Part of a small language model's weights.
Size: 4 heads of 32 (1 for keys and values), MLP 512 SwiGLU, vocabulary 1208, 4.13M parameters.
Architecture: RMSNorm before each block, rotary positions, no biases in attention or MLP, untied embeddings, capped logits.
Training: a variant of SOAP for these matrices, 300M tokens, 4583 steps.
Each number is 50 + 15 x the weight over its row's rms, rounded and kept within 0 to 99. Layers, rows and columns count from 0. The size before them is the row's rms in percent of the matrix's.

# q: layer 2 attention query, 128x128, rms 0.22, rows 0-9,32-41,64-73,96-105, columns 64-127
# k: layer 2 attention key, 32x128, rms 0.204, rows 0-8, columns 64-127
q0 109:60 63 30 39 06 36 53 18 59 67 37 75 47 47 38 58 54 61 49 70 58 66 54 37 31 58 39 60 34 51 19 33 54 71 41 63 57 41 70 69 43 58 52 62 55 36 45 35 78 55 63 39 59 53 68 63 42 65 26 27 40 69 42 67
q32 087:58 68 29 88 43 38 60 26 32 46 41 54 62 13 56 69 57 44 59 52 61 49 67 38 62 53 57 46 39 31 38 44 51 65 39 46 51 44 35 61 60 47 65 25 52 39 45 61 42 54 54 53 47 44 71 64 28 31 47 78 27 48 45 66
q64 084:39 47 37 67 39 40 46 57 58 45 53 64 32 47 60 53 55 53 34 43 41 03 57 31 89 73 39 59 50 79 57 28 48 39 59 40 45 37 75 40 35 80 30 54 46 60 43 37 63 24 46 50 31 41 65 56 31 38 35 55 66 43 48 53
q96 100:24 56 37 52 39 25 49 49 51 42 42 52 58 58 38 61 42 42 27 45 86 41 43 51 45 42 78 65 31 61 44 63 47 38 71 61 63 63 49 53 62 35 46 56 48 60 58 27 82 34 66 42 36 76 37 38 49 47 69 49 42 33 56 63
k0 077:66 41 62 62 64 71 51 33 54 46 73 43 46 37 60 26 46 75 40 53 39 41 56 54 63 54 29 26 65 67 59 23 16 38 44 34 53 58 72 11 41 30 23 49 60 59 72 68 44 46 41 65 63 44 41 55 36 61 46 16 66 57 44 54
q1 086:25 46 46 41 73 52 69 57 38 49 96 30 60 57 41 48 43 47 47 62 71 63 44 36 47 47 47 46 31 62 70 66 34 53 50 54 51 26 50 48 38 57 31 38 57 59 58 67 47 31 36 77 39 70 32 53 46 27 58 34 59 36 64 25
q33 097:55 54 38 33 59 42 67 79 29 46 45 84 57 62 23 63 42 38 64 40 58 45 59 62 60 22 48 72 55 57 68 81 72 32 57 60 67 33 91 43 63 58 42 63 53 43 50 47 50 30 37 60 48 64 37 53 51 56 27 26 69 61 91 88
q65 085:33 75 52 62 55 56 47 54 31 55 73 48 49 57 24 51 42 61 88 53 66 52 60 84 58 26 68 49 29 56 60 76 52 68 23 55 62 49 33 50 56 53 78 55 37 68 55 34 32 53 82 57 48 58 47 50 50 19 18 38 32 49 61 43
q97 085:46 51 40 53 52 56 38 17 63 42 50 47 44 37 59 51 50 56 41 57 60 53 55 65 51 41 51 45 42 44 52 61 60 71 42 32 53 62 82 34 21 57 77 44 41 53 51 57 27 47 65 42 32 22 67 58 59 66 62 49 44 82 35 31
k1 070:35 60 74 48 56 62 37 56 66 41 45 31 41 38 63 50 60 41 45 57 42 40 37 40 62 64 48 66 78 59 45 69 55 39 48 24 26 50 61 58 29 41 51 70 51 61 64 42 39 39 66 58 60 49 57 64 38 30 73 79 25 23 16 53
q2 103:38 61 32 79 52 20 28 47 46 53 59 65 47 67 68 44 47 45 61 59 59 57 06 60 38 32 60 42 33 77 39 47 50 69 70 78 56 50 35 39 38 51 62 47 72 61 60 57 25 57 70 69 60 45 71 34 55 39 44 54 40 41 62 28
q34 109:58 57 49 29 34 50 56 45 59 35 18 47 64 39 50 45 62 53 44 28 76 51 80 49 51 67 27 44 40 69 41 53 39 41 58 35 63 39 52 40 47 62 60 18 59 56 41 52 50 36 68 52 16 82 44 46 64 46 51 39 25 46 27 53
q66 101:44 44 48 18 29 47 61 38 38 61 59 47 50 13 43 42 38 65 62 71 28 26 33 43 41 68 43 60 50 59 52 41 68 49 40 62 52 33 48 23 51 46 48 70 66 50 76 58 57 46 52 65 70 44 53 45 56 46 51 54 57 37 29 28
q98 099:58 36 69 40 26 43 61 62 29 52 60 72 59 67 63 22 23 83 50 42 31 39 65 57 43 73 24 71 74 62 72 67 45 75 20 40 67 47 39 55 52 57 52 57 26 49 52 40 35 41 43 51 27 67 71 57 44 47 52 68 53 54 62 36
k2 088:51 52 53 55 48 28 62 24 73 57 45 44 32 58 48 76 81 19 38 57 37 44 45 53 60 25 33 23 58 28 61 57 52 15 40 56 61 52 50 37 44 36 53 71 46 28 53 45 52 63 60 28 86 32 37 58 47 42 29 35 70 39 44 64
q3 078:32 43 53 25 92 43 51 61 60 61 80 37 43 49 38 51 50 36 38 60 63 27 61 32 46 51 62 33 35 44 41 58 58 48 53 22 55 48 65 42 41 28 44 71 61 57 49 70 47 49 45 84 40 71 43 50 27 64 43 45 36 43 54 40
q35 100:71 52 54 59 99 48 31 70 57 52 41 66 61 69 37 60 52 20 65 35 69 93 47 58 64 50 49 43 34 66 45 61 55 43 47 46 67 51 77 38 50 55 42 46 38 55 78 58 62 52 58 38 38 59 54 42 57 70 63 58 55 64 47 55
q67 076:59 49 51 80 51 64 29 41 56 54 49 36 61 34 37 48 41 49 92 55 66 27 47 58 46 50 52 40 44 39 47 64 61 61 39 31 39 66 57 39 47 63 66 33 03 49 50 49 42 48 75 54 56 55 52 53 42 69 21 33 43 47 54 52
q99 089:50 37 43 60 40 60 41 34 63 63 45 63 29 77 57 55 54 39 59 30 52 26 55 64 49 46 32 56 27 78 69 51 34 39 47 56 40 49 42 57 33 37 83 07 11 32 70 60 55 70 54 27 61 27 60 42 34 60 59 55 27 51 56 56
k3 090:36 50 89 42 51 37 64 37 34 35 29 11 41 61 61 52 46 67 62 42 52 63 55 49 49 52 33 69 76 57 37 26 52 26 51 64 30 41 56 61 38 57 36 70 69 52 63 58 60 44 60 58 64 70 57 73 46 52 53 27 72 41 53 42
q4 090:43 66 85 62 55 60 53 20 57 75 52 58 61 19 52 44 52 69 24 55 37 30 51 55 74 34 21 56 48 44 22 50 65 40 56 51 58 34 40 63 43 62 58 41 62 54 25 50 77 86 57 49 62 65 41 31 72 59 37 61 05 53 60 86
q36 101:54 52 63 53 43 48 69 56 63 64 36 39 44 36 67 49 59 44 43 55 62 75 62 48 63 47 66 63 53 59 00 36 28 49 34 38 34 47 34 40 24 63 78 32 53 49 39 80 31 55 53 34 32 37 35 72 48 36 39 64 35 56 44 18
q68 099:42 35 54 37 32 61 57 70 54 44 39 71 75 40 69 52 65 46 52 60 40 45 22 45 73 31 74 30 58 56 42 38 48 26 63 40 09 39 39 58 50 29 49 53 48 29 43 38 61 55 33 48 55 64 65 46 48 42 64 82 51 51 53 48
q100 086:44 29 22 49 39 66 34 66 55 44 40 61 51 56 55 19 57 27 31 41 74 58 65 68 74 61 36 77 59 78 69 40 25 73 50 53 48 31 27 59 60 57 47 50 44 23 70 39 56 26 58 39 41 52 69 42 37 29 56 79 62 45 49 67
k4 095:63 43 46 81 47 43 61 63 73 74 33 39 50 63 52 29 33 61 64 36 42 39 62 49 29 36 46 22 64 32 66 09 50 27 54 73 42 63 56 17 58 23 27 33 49 44 48 38 66 43 35 58 17 52 40 48 54 45 49 38 57 41 72 60
q5 099:61 54 59 28 26 30 53 30 69 47 44 57 57 64 43 62 55 84 63 45 46 59 61 70 24 64 51 50 68 50 33 38 50 80 45 29 28 40 59 58 45 71 66 56 28 50 62 74 80 50 60 31 63 43 61 41 47 28 37 30 65 38 63 54
q37 099:26 57 49 76 40 58 66 41 49 59 67 51 60 55 65 72 73 62 53 89 43 35 52 47 38 63 66 69 52 63 56 47 22 55 37 88 43 64 31 84 28 65 50 29 35 60 48 42 71 62 48 45 33 33 54 60 63 26 58 47 60 65 31 44
q69 097:45 58 66 81 34 48 60 56 34 38 66 57 45 55 59 60 51 46 58 77 52 68 54 65 39 26 30 44 55 40 25 34 53 49 51 32 24 50 68 71 78 45 59 89 52 30 12 73 50 40 59 52 55 66 54 50 58 93 45 51 54 44 76 63
q101 095:54 37 43 50 55 54 60 52 54 42 46 59 66 50 50 60 51 30 44 58 54 65 65 33 44 38 34 77 46 47 16 37 64 77 62 78 72 45 57 57 63 55 79 60 45 55 62 34 43 26 42 52 45 79 48 46 45 34 43 63 63 47 55 58
k5 098:62 57 42 23 37 55 35 71 45 57 64 51 56 45 61 77 40 30 54 36 62 38 54 53 43 54 54 45 62 63 41 68 24 48 32 50 60 62 60 54 30 39 46 66 68 61 72 30 46 65 54 21 41 19 51 52 43 44 32 09 45 41 45 52
q6 097:62 56 18 41 58 37 66 43 58 80 42 72 49 60 24 45 51 68 35 47 57 49 67 48 40 75 63 63 82 51 48 42 47 56 54 51 49 76 25 48 41 47 40 42 43 53 52 65 58 59 48 55 64 74 44 79 49 29 62 51 82 15 44 08
q38 102:00 51 58 59 51 68 68 49 34 46 56 52 73 42 46 55 41 65 39 73 50 32 63 46 64 48 55 73 41 53 54 80 62 51 79 56 62 60 40 60 52 61 59 46 40 36 27 39 52 68 42 77 65 41 30 67 69 46 60 52 54 51 36 62
q70 106:73 54 36 49 66 46 56 41 25 12 54 52 53 48 57 38 63 43 37 56 39 35 58 58 41 31 51 44 29 53 56 74 22 51 38 48 54 29 64 59 52 69 33 36 77 17 64 52 59 78 52 48 47 45 85 53 50 49 72 74 42 28 85 37
q102 095:34 49 44 42 64 68 39 42 71 58 48 57 77 54 44 35 69 39 41 23 35 52 51 39 36 70 51 58 65 19 68 40 51 52 51 45 60 61 39 23 50 53 35 46 65 39 43 45 18 57 31 48 84 43 56 51 43 69 90 50 65 28 48 61
k6 101:55 74 60 18 48 54 66 54 63 44 43 49 52 72 48 48 58 64 49 47 40 76 46 33 57 61 27 50 54 42 52 35 54 60 22 37 54 14 51 30 41 55 44 63 54 74 47 07 43 38 42 51 50 58 62 55 29 60 37 63 46 52 44 45
q7 097:57 72 44 42 44 64 36 49 49 68 41 42 50 33 49 26 57 82 61 70 79 77 71 30 71 48 64 46 53 68 53 45 33 56 81 76 40 59 49 63 38 55 52 45 18 56 47 25 35 28 51 55 60 46 50 42 60 74 59 32 48 41 51 56
q39 104:51 54 55 52 29 52 71 84 35 51 44 52 49 48 74 32 61 94 36 64 48 12 53 44 45 51 55 46 66 32 40 42 46 70 40 45 46 50 57 56 34 62 39 35 48 76 19 35 27 51 53 65 42 49 48 47 48 25 34 58 75 61 34 37
q71 108:33 55 48 63 46 44 47 29 36 36 45 44 68 59 63 52 72 39 48 61 59 39 59 10 51 59 61 43 84 48 35 37 45 55 34 57 41 48 40 66 36 53 46 47 44 26 19 41 47 64 33 17 56 40 30 68 44 48 67 75 24 47 47 58
q103 086:52 61 31 89 66 50 40 68 35 11 34 66 36 10 62 42 61 64 45 51 60 89 41 34 29 53 56 56 54 44 54 36 37 33 28 63 38 58 24 64 60 48 40 62 55 48 41 44 62 42 51 21 47 46 49 60 44 68 67 45 45 54 65 50
k7 095:40 22 45 27 51 64 41 61 50 66 76 38 42 35 50 66 76 37 50 54 29 58 43 53 73 64 42 44 39 40 52 41 40 23 81 57 58 42 54 52 48 43 72 53 70 57 79 68 80 85 60 44 41 61 51 73 64 47 58 78 33 51 40 26
q8 094:40 48 29 58 77 27 56 60 51 34 58 53 21 52 40 48 58 38 63 34 38 68 52 52 34 48 25 06 41 67 39 55 61 53 68 33 49 66 67 30 50 50 65 65 49 57 56 74 19 42 26 45 48 26 60 44 41 50 53 90 64 34 42 49
q40 111:48 46 69 58 76 36 43 34 64 47 45 69 55 58 47 34 51 25 69 09 50 63 74 62 38 44 41 25 16 72 38 80 55 22 76 41 47 38 74 30 60 27 46 30 45 50 60 74 38 27 34 44 41 37 47 61 43 65 59 65 46 70 63 65
q72 107:75 47 53 55 49 52 56 43 61 61 73 30 55 35 58 58 49 33 64 53 44 72 49 47 75 37 51 83 42 61 58 40 96 21 55 39 54 43 54 44 72 70 73 23 59 52 75 24 50 46 59 31 60 37 59 50 18 66 25 61 47 50 50 41
q104 085:35 64 39 30 39 52 60 71 59 74 64 64 36 58 58 46 46 45 51 13 43 28 65 56 53 46 47 53 54 58 55 69 63 56 45 42 42 56 34 55 67 43 51 55 67 43 52 55 51 68 13 22 59 27 62 67 50 29 53 62 22 76 33 53
k8 106:50 52 51 52 35 53 44 63 65 60 79 40 50 81 67 54 38 63 68 54 56 41 42 76 74 49 25 50 62 26 47 51 54 67 56 39 59 47 59 65 56 46 11 59 52 42 60 29 62 61 78 74 68 58 40 49 28 16 39 28 52 46 69 54
q9 095:44 28 31 53 63 66 38 54 37 73 54 34 60 64 62 52 35 12 34 75 39 33 39 50 44 78 39 57 69 49 65 52 45 54 55 48 55 24 32 43 48 49 24 72 69 59 59 35 39 39 44 78 51 75 64 47 40 39 53 37 30 33 36 27
q41 111:67 31 55 51 68 63 65 56 47 53 56 53 50 44 40 43 48 18 58 53 50 87 50 44 59 38 37 60 34 68 72 48 44 33 69 74 60 41 46 46 62 48 48 29 76 67 83 56 59 26 57 42 46 99 58 53 48 41 47 61 42 53 64 49
q73 096:28 36 47 57 51 84 21 43 50 60 51 48 19 47 39 48 53 22 49 43 41 48 72 32 58 42 48 43 26 56 76 66 29 70 37 60 50 47 23 40 45 39 66 49 58 49 72 55 39 55 51 63 60 36 55 62 31 48 64 62 66 45 42 36
q105 082:66 34 52 72 58 69 42 51 51 75 41 55 33 46 41 45 56 33 51 47 32 52 43 45 50 51 71 19 62 76 49 50 50 58 52 55 37 40 19 41 37 34 29 37 37 52 56 27 42 68 33 37 60 38 80 62 43 68 43 63 25 52 49 40